{"n_layer": 18, "d_model": 160, "n_head": 2, "n_kv_head": 1, "head_dim": 64, "d_mlp": 192, "vocab_size": 8192, "activation": "swiglu", "norm": "rmsnorm", "norm_place": "pre", "norm_eps": 1e-05, "positions": "rope", "rope_base": 10000.0, "rope_fraction": 1.0, "qk_norm": true, "attn_scale": 0.125, "bias": "none", "tie_embeddings": false, "parallel_block": false, "init": "uniform", "init_std_qkv": 0.034, "init_std_o": 0.00634, "init_std_up": 0.034, "init_std_down": 0.00518, "init_out_by_depth": true, "optimizer": "adamw", "lr": 0.00241, "beta1": 0.9, "beta2": 0.98, "weight_decay": 0.085, "lr_head": 0.00579, "grad_clip": 0.5, "warmup_steps": 591, "schedule": "wsd", "decay_fraction": 0.592, "decay_shape": "linear", "final_lr_fraction": 0.0, "batch_tokens": 16384, "seq_len": 256, "doc_mask": false, "train_tokens": 199000000, "steps": 12146, "dataset": "wikipedia_en"}
Each number is 200 + 30 x the weight over its row's rms, rounded and kept within 0 to 999. Layers, rows and columns count from 0. The size before them is the row's rms in percent of the matrix's.

# layer 4 MLP gate, 192x160, rms 0.155, rows 44-70, columns 0-39
099,270,193,224,187,195,212,204,263,221,195,203,197,187,192,201,123,238,185,223,190,206,234,211,225,239,187,196,157,197,226,221,213,214,200,230,177,238,202,209,186
102,173,218,201,185,201,173,213,258,241,202,198,210,170,187,214,205,262,197,208,154,231,208,215,193,202,194,189,272,145,202,153,204,194,206,242,193,206,192,220,190
091,222,206,165,204,208,198,250,177,187,256,208,161,211,231,223,174,211,184,236,185,243,187,249,186,132,155,238,195,162,216,152,259,196,207,233,173,222,176,176,208
097,209,219,189,276,227,186,195,217,193,247,237,183,200,228,191,157,198,209,216,201,194,195,145,283,259,193,190,179,224,195,214,231,256,248,166,239,203,206,245,222
098,203,184,184,177,164,119,204,212,189,201,207,175,232,233,244,162,198,147,190,205,180,210,244,204,142,186,212,211,201,244,265,234,209,180,224,223,249,174,204,215
103,228,212,183,205,237,178,173,252,224,221,230,220,163,139,165,138,226,227,275,210,171,186,221,194,208,173,188,196,178,264,139,230,196,234,238,230,209,216,196,194
104,192,241,206,157,167,171,187,230,188,205,180,201,164,185,173,217,237,190,178,205,186,223,235,214,167,243,204,179,220,182,151,249,186,193,152,219,214,166,235,231
088,222,203,218,224,188,224,252,260,192,212,177,203,224,173,218,178,201,165,229,173,189,172,223,222,244,199,189,204,252,165,208,175,181,263,244,217,229,185,196,218
103,197,190,158,197,174,229,167,192,240,176,239,182,174,188,213,155,228,200,195,193,196,215,197,229,187,206,247,229,215,215,143,199,201,166,201,219,232,178,174,210
093,248,151,174,242,149,158,208,204,205,181,190,145,192,224,144,202,214,189,186,185,176,247,221,199,194,199,229,229,253,207,207,188,195,200,185,199,228,229,243,241
097,188,275,156,210,176,146,237,173,225,192,185,180,141,267,177,126,246,206,154,211,237,162,170,205,141,188,279,205,259,177,176,207,200,181,205,169,227,157,223,183
102,213,242,221,183,133,194,243,198,199,241,161,171,205,226,249,213,244,185,210,181,212,198,175,216,211,216,197,218,145,273,189,240,198,170,183,299,241,213,264,214
091,229,169,185,190,218,268,184,249,166,219,162,206,208,258,134,237,239,173,205,220,161,220,190,171,237,183,166,175,229,259,254,111,229,232,192,247,227,186,172,194
098,202,189,216,171,234,221,235,205,218,192,195,175,226,216,149,158,207,132,212,151,236,226,163,225,230,223,225,206,199,182,176,174,131,208,127,207,224,172,211,163
106,211,205,209,189,163,189,168,279,230,219,249,226,141,197,205,171,212,202,147,227,179,247,200,154,213,162,165,145,174,221,238,217,229,186,182,205,205,215,257,250
086,206,228,166,229,190,167,218,155,204,204,224,160,184,260,183,159,218,231,188,188,235,194,172,245,207,196,228,151,177,203,225,208,192,183,234,211,249,213,227,159
108,211,236,187,110,205,283,179,181,283,247,269,167,166,240,179,213,231,186,181,182,228,267,232,161,159,228,259,255,203,190,170,235,189,155,215,211,217,183,152,175
100,199,228,206,204,195,181,222,199,186,215,192,204,200,222,248,169,222,205,103,229,239,225,165,235,259,213,167,215,188,166,232,159,199,181,188,219,212,195,192,226
106,257,201,245,205,197,204,173,158,226,216,207,227,202,215,170,211,214,200,188,225,176,168,223,244,225,186,197,162,168,279,202,224,217,228,238,237,197,196,173,228
098,193,230,181,218,116,207,166,214,178,220,176,195,203,157,208,199,215,226,199,224,256,193,209,177,186,177,172,173,249,271,255,192,256,234,174,215,225,233,201,218
096,160,259,198,229,187,209,255,269,196,254,223,174,204,202,218,228,231,163,167,204,236,255,259,160,148,195,252,219,151,261,183,235,192,209,221,245,212,234,216,169
098,232,272,196,203,200,208,196,167,207,223,233,185,141,209,235,144,205,190,241,224,149,202,254,243,159,147,229,223,241,247,173,172,194,197,192,200,240,142,181,184
097,244,181,244,201,180,190,189,247,209,202,191,179,213,175,206,197,223,203,236,182,217,188,231,216,194,240,209,166,174,222,188,186,157,205,218,233,191,158,247,256
101,159,238,209,155,219,219,238,176,267,176,252,195,165,195,219,182,185,244,204,220,211,207,170,179,201,180,198,217,207,161,238,183,161,133,227,183,187,178,245,176
094,151,257,216,192,214,197,241,277,207,173,197,166,176,193,220,201,268,211,182,163,216,204,170,225,225,273,261,234,250,217,198,209,177,216,208,243,207,224,240,232
095,209,201,241,212,223,266,223,222,244,241,250,162,171,242,218,136,203,200,226,154,149,190,219,191,224,144,163,183,265,218,165,184,223,220,183,248,217,209,214,230
105,246,176,154,192,232,222,153,186,178,190,265,197,157,208,194,164,220,217,214,212,198,242,268,231,197,177,206,176,230,208,151,187,192,213,184,187,223,117,199,168
# layer 4 MLP up, 192x160, rms 0.149, rows 44-70, columns 0-39
097,195,209,189,204,183,159,223,228,173,182,183,194,222,247,214,184,205,208,188,289,175,138,254,173,202,144,200,125,224,223,202,181,201,156,234,190,235,200,179,208
099,184,176,286,251,191,202,225,174,181,200,199,175,213,235,147,148,240,187,192,125,224,239,148,219,228,171,243,159,185,186,212,209,204,170,207,196,200,187,207,189
102,198,190,170,226,185,200,183,163,183,202,231,194,205,179,239,226,171,249,186,196,239,138,182,176,162,171,210,252,192,204,194,209,200,236,201,231,194,233,185,144
093,185,191,187,136,178,169,210,149,207,193,209,199,216,192,155,221,206,204,172,184,212,187,203,170,143,191,201,226,158,243,203,148,200,140,178,184,178,212,158,208
092,203,201,225,239,149,148,205,235,188,200,175,242,248,159,243,262,219,209,204,188,208,241,187,180,196,211,196,169,184,160,226,225,144,234,176,162,196,193,208,194
102,237,168,225,207,162,213,194,160,211,192,181,207,195,235,190,172,190,197,185,170,179,162,247,291,157,196,168,214,218,150,228,172,211,173,182,146,217,210,206,228
096,187,228,167,179,212,223,205,229,208,213,190,198,166,245,211,196,223,196,195,264,194,136,223,249,204,216,174,220,215,202,203,180,207,164,234,210,177,165,213,191
094,215,211,168,162,217,213,204,192,189,208,212,123,169,240,245,157,181,233,224,255,217,144,194,207,198,153,218,186,211,191,177,200,224,173,137,143,175,206,198,218
102,241,194,185,181,239,236,179,178,161,223,202,200,194,224,162,203,207,181,214,234,203,265,176,177,202,171,201,180,149,207,191,155,205,271,181,183,208,216,191,219
102,224,174,278,169,225,209,232,172,260,252,160,179,179,187,232,176,209,204,243,225,204,194,197,210,226,224,203,175,246,188,181,229,192,200,185,219,172,170,178,125
103,143,202,210,183,218,182,204,204,195,162,190,189,214,242,213,160,251,162,205,206,245,252,197,238,157,189,199,182,246,203,156,176,212,226,205,178,218,234,214,178
102,183,224,227,213,211,171,213,188,202,213,202,164,179,178,247,232,241,240,165,166,213,187,207,190,207,196,215,219,172,225,187,236,242,195,205,216,217,213,222,187
091,170,233,210,186,187,141,213,213,237,192,184,259,232,195,183,215,199,215,154,165,219,194,179,132,186,216,200,205,168,162,199,202,177,174,193,254,195,241,241,176
100,243,206,211,211,185,262,198,173,198,207,206,177,205,170,152,193,197,173,193,222,208,178,228,163,157,210,196,170,183,213,184,209,123,232,225,206,198,261,131,235
100,187,200,180,186,165,216,281,231,197,222,205,206,153,181,220,243,195,202,208,251,174,162,149,207,150,229,204,248,195,207,230,182,157,176,169,154,206,171,238,195
092,232,189,249,181,166,228,133,156,220,210,161,203,194,195,202,192,217,212,260,222,137,159,188,192,219,201,161,177,215,225,182,217,174,209,198,178,233,214,210,239
113,181,192,205,155,179,194,155,214,222,211,132,231,211,239,201,224,243,180,245,231,174,237,167,197,238,232,196,188,196,158,225,219,222,164,246,172,206,221,183,189
101,276,165,165,228,201,182,220,191,161,175,201,201,152,194,186,210,203,164,252,188,221,187,197,216,139,211,209,205,176,210,207,223,169,231,181,243,218,175,217,245
104,180,148,218,207,208,203,170,213,196,229,191,237,225,180,201,255,208,234,220,139,229,217,179,169,183,155,136,209,221,196,187,194,211,216,189,216,181,211,209,216
095,186,152,177,189,204,174,201,182,223,181,207,238,183,167,215,188,203,203,210,207,159,192,264,183,201,177,200,210,172,163,182,173,213,141,202,188,195,152,180,156
093,218,211,193,206,171,162,175,215,182,235,257,215,173,220,215,184,185,182,208,176,154,197,206,190,173,259,177,213,199,215,235,209,207,162,233,223,195,195,228,237
095,150,221,179,232,183,226,194,156,177,199,241,155,225,184,218,176,155,183,199,227,175,248,215,203,161,190,211,193,194,198,238,176,196,175,144,184,211,146,165,166
105,190,170,235,187,259,154,217,169,138,195,146,176,173,204,139,210,141,217,177,190,157,184,162,161,242,171,245,170,201,169,183,207,194,232,209,162,166,184,227,233
099,181,180,176,290,208,222,159,185,261,187,223,186,215,197,203,192,201,284,147,187,203,196,245,220,226,185,182,197,228,157,299,215,146,171,194,239,174,185,176,202
094,193,195,220,263,182,186,229,216,163,168,181,206,199,193,151,166,198,199,243,160,281,198,239,233,204,180,172,238,171,220,188,201,151,197,213,170,185,191,127,185
099,182,207,195,157,217,251,208,169,184,229,215,230,188,216,213,187,183,164,182,206,226,180,160,181,222,195,175,251,214,192,167,179,214,203,178,211,205,126,214,205
110,245,255,195,185,261,173,164,188,196,132,230,212,179,194,191,248,203,206,154,241,151,218,213,223,153,192,225,178,131,148,194,190,167,210,260,174,208,188,185,269
# layer 4 MLP down (transposed), 192x160, rms 0.149, rows 44-70, columns 0-39
097,257,171,160,198,213,210,157,184,180,224,194,120,222,252,189,161,239,245,214,213,240,239,168,220,225,225,152,195,199,206,206,170,197,208,223,240,183,205,142,216
097,222,235,166,137,173,249,217,232,187,199,211,202,176,191,170,212,221,203,167,242,194,199,251,186,220,183,206,223,244,180,243,176,141,216,182,226,159,200,217,167
101,202,170,169,210,187,221,180,191,195,189,190,161,196,222,211,207,167,194,161,165,208,193,203,220,195,180,229,157,137,135,210,201,227,225,199,136,205,170,160,197
098,231,179,154,218,207,199,197,220,188,229,182,208,194,265,177,222,239,165,209,226,172,145,190,205,194,182,237,192,256,207,201,232,169,272,202,162,289,177,135,176
096,170,191,206,196,188,172,198,187,142,239,192,195,229,236,230,188,258,243,226,172,189,181,175,172,225,176,170,205,155,196,108,211,202,225,233,169,159,218,245,238
104,178,214,143,197,199,254,193,172,180,167,208,206,203,218,186,170,172,189,164,201,185,229,204,231,185,168,160,189,178,186,204,220,219,197,207,194,274,196,202,179
097,296,178,235,224,247,216,164,209,152,227,220,178,198,171,215,227,214,258,209,170,215,170,201,150,217,199,213,139,179,198,237,231,233,228,197,168,176,205,147,228
096,235,186,181,203,251,205,200,217,234,203,216,157,209,230,180,149,228,199,194,214,224,205,240,171,249,227,175,210,239,215,197,221,194,208,233,178,276,182,259,210
100,198,160,174,206,247,164,221,213,225,204,197,173,258,200,206,208,221,190,254,195,231,200,208,216,194,151,157,143,261,173,139,180,224,199,158,169,188,243,163,211
099,258,205,251,197,174,199,185,238,244,202,136,158,168,180,140,202,185,232,220,212,179,217,177,178,199,178,216,241,228,189,210,175,213,199,211,236,234,247,231,216
100,215,161,183,210,178,219,138,223,211,228,172,199,212,192,197,216,207,226,185,262,252,122,196,187,223,176,207,193,203,221,218,230,219,205,192,183,235,155,197,152
100,204,170,236,213,200,215,166,165,213,152,220,166,176,155,182,260,106,147,218,206,244,218,210,185,233,185,182,162,191,205,160,203,208,192,265,192,121,210,253,200
094,196,172,164,189,151,217,177,193,149,256,204,251,201,183,160,190,216,224,179,224,174,229,165,199,190,213,185,190,198,203,190,242,225,243,199,207,255,182,128,185
098,193,215,168,234,123,163,257,198,197,175,222,280,179,190,187,236,220,219,170,187,222,193,198,228,167,226,211,198,191,222,149,226,156,219,196,148,224,265,167,229
100,174,221,241,150,175,213,182,188,195,208,216,188,188,187,179,183,194,216,197,207,244,197,219,185,214,226,190,240,210,185,209,244,223,156,223,138,129,209,205,212
097,191,207,193,187,210,168,164,196,205,248,202,248,203,253,189,218,218,151,198,220,208,187,176,240,177,183,138,165,256,207,139,155,147,169,185,215,240,182,174,190
104,190,270,190,198,213,158,148,178,218,246,222,258,193,239,190,219,209,186,267,221,179,216,174,182,154,253,180,239,188,216,215,232,208,203,172,210,68,193,165,192
096,245,257,207,239,177,211,194,209,199,245,205,227,205,245,206,226,184,142,191,209,203,202,198,197,206,188,175,178,132,181,161,187,186,168,169,177,235,225,239,193
104,191,218,173,203,180,175,186,206,220,212,205,154,129,213,209,190,245,145,180,243,204,195,211,183,186,204,192,190,183,151,195,147,206,165,214,200,315,203,249,210
097,223,163,212,182,170,190,185,175,275,173,210,217,223,199,209,193,200,162,198,187,209,169,213,178,206,142,190,178,175,128,209,161,203,159,173,214,206,220,210,213
095,232,142,211,149,218,216,139,194,172,187,272,176,176,206,224,162,263,181,170,192,173,178,223,178,198,217,204,212,186,187,210,199,207,146,202,164,234,204,217,169
100,189,163,186,176,180,196,132,212,183,155,248,165,197,237,247,216,150,177,192,218,182,171,205,220,218,215,223,168,226,243,215,207,146,204,207,176,131,161,198,229
103,190,192,173,194,231,219,197,164,203,183,177,206,224,233,237,231,267,135,166,198,166,207,170,190,181,221,212,239,207,186,189,195,231,191,194,214,209,247,123,156
101,249,185,177,160,192,194,224,243,182,206,116,181,201,208,159,185,176,144,203,164,186,233,207,199,187,235,202,152,169,268,152,197,171,234,175,159,278,202,188,186
096,146,188,255,202,173,209,156,194,264,178,205,226,201,217,182,214,258,143,194,210,134,150,182,171,156,191,185,223,240,219,156,228,229,222,166,220,280,222,173,198
096,184,233,190,194,194,259,171,191,158,189,208,197,227,160,190,201,194,200,223,165,162,223,179,226,198,168,176,236,177,203,244,233,217,178,192,172,146,185,222,176
109,155,222,125,200,175,150,231,193,189,237,184,204,199,191,197,199,233,162,188,233,223,182,209,174,170,192,199,166,178,218,292,198,225,239,202,249,222,226,265,202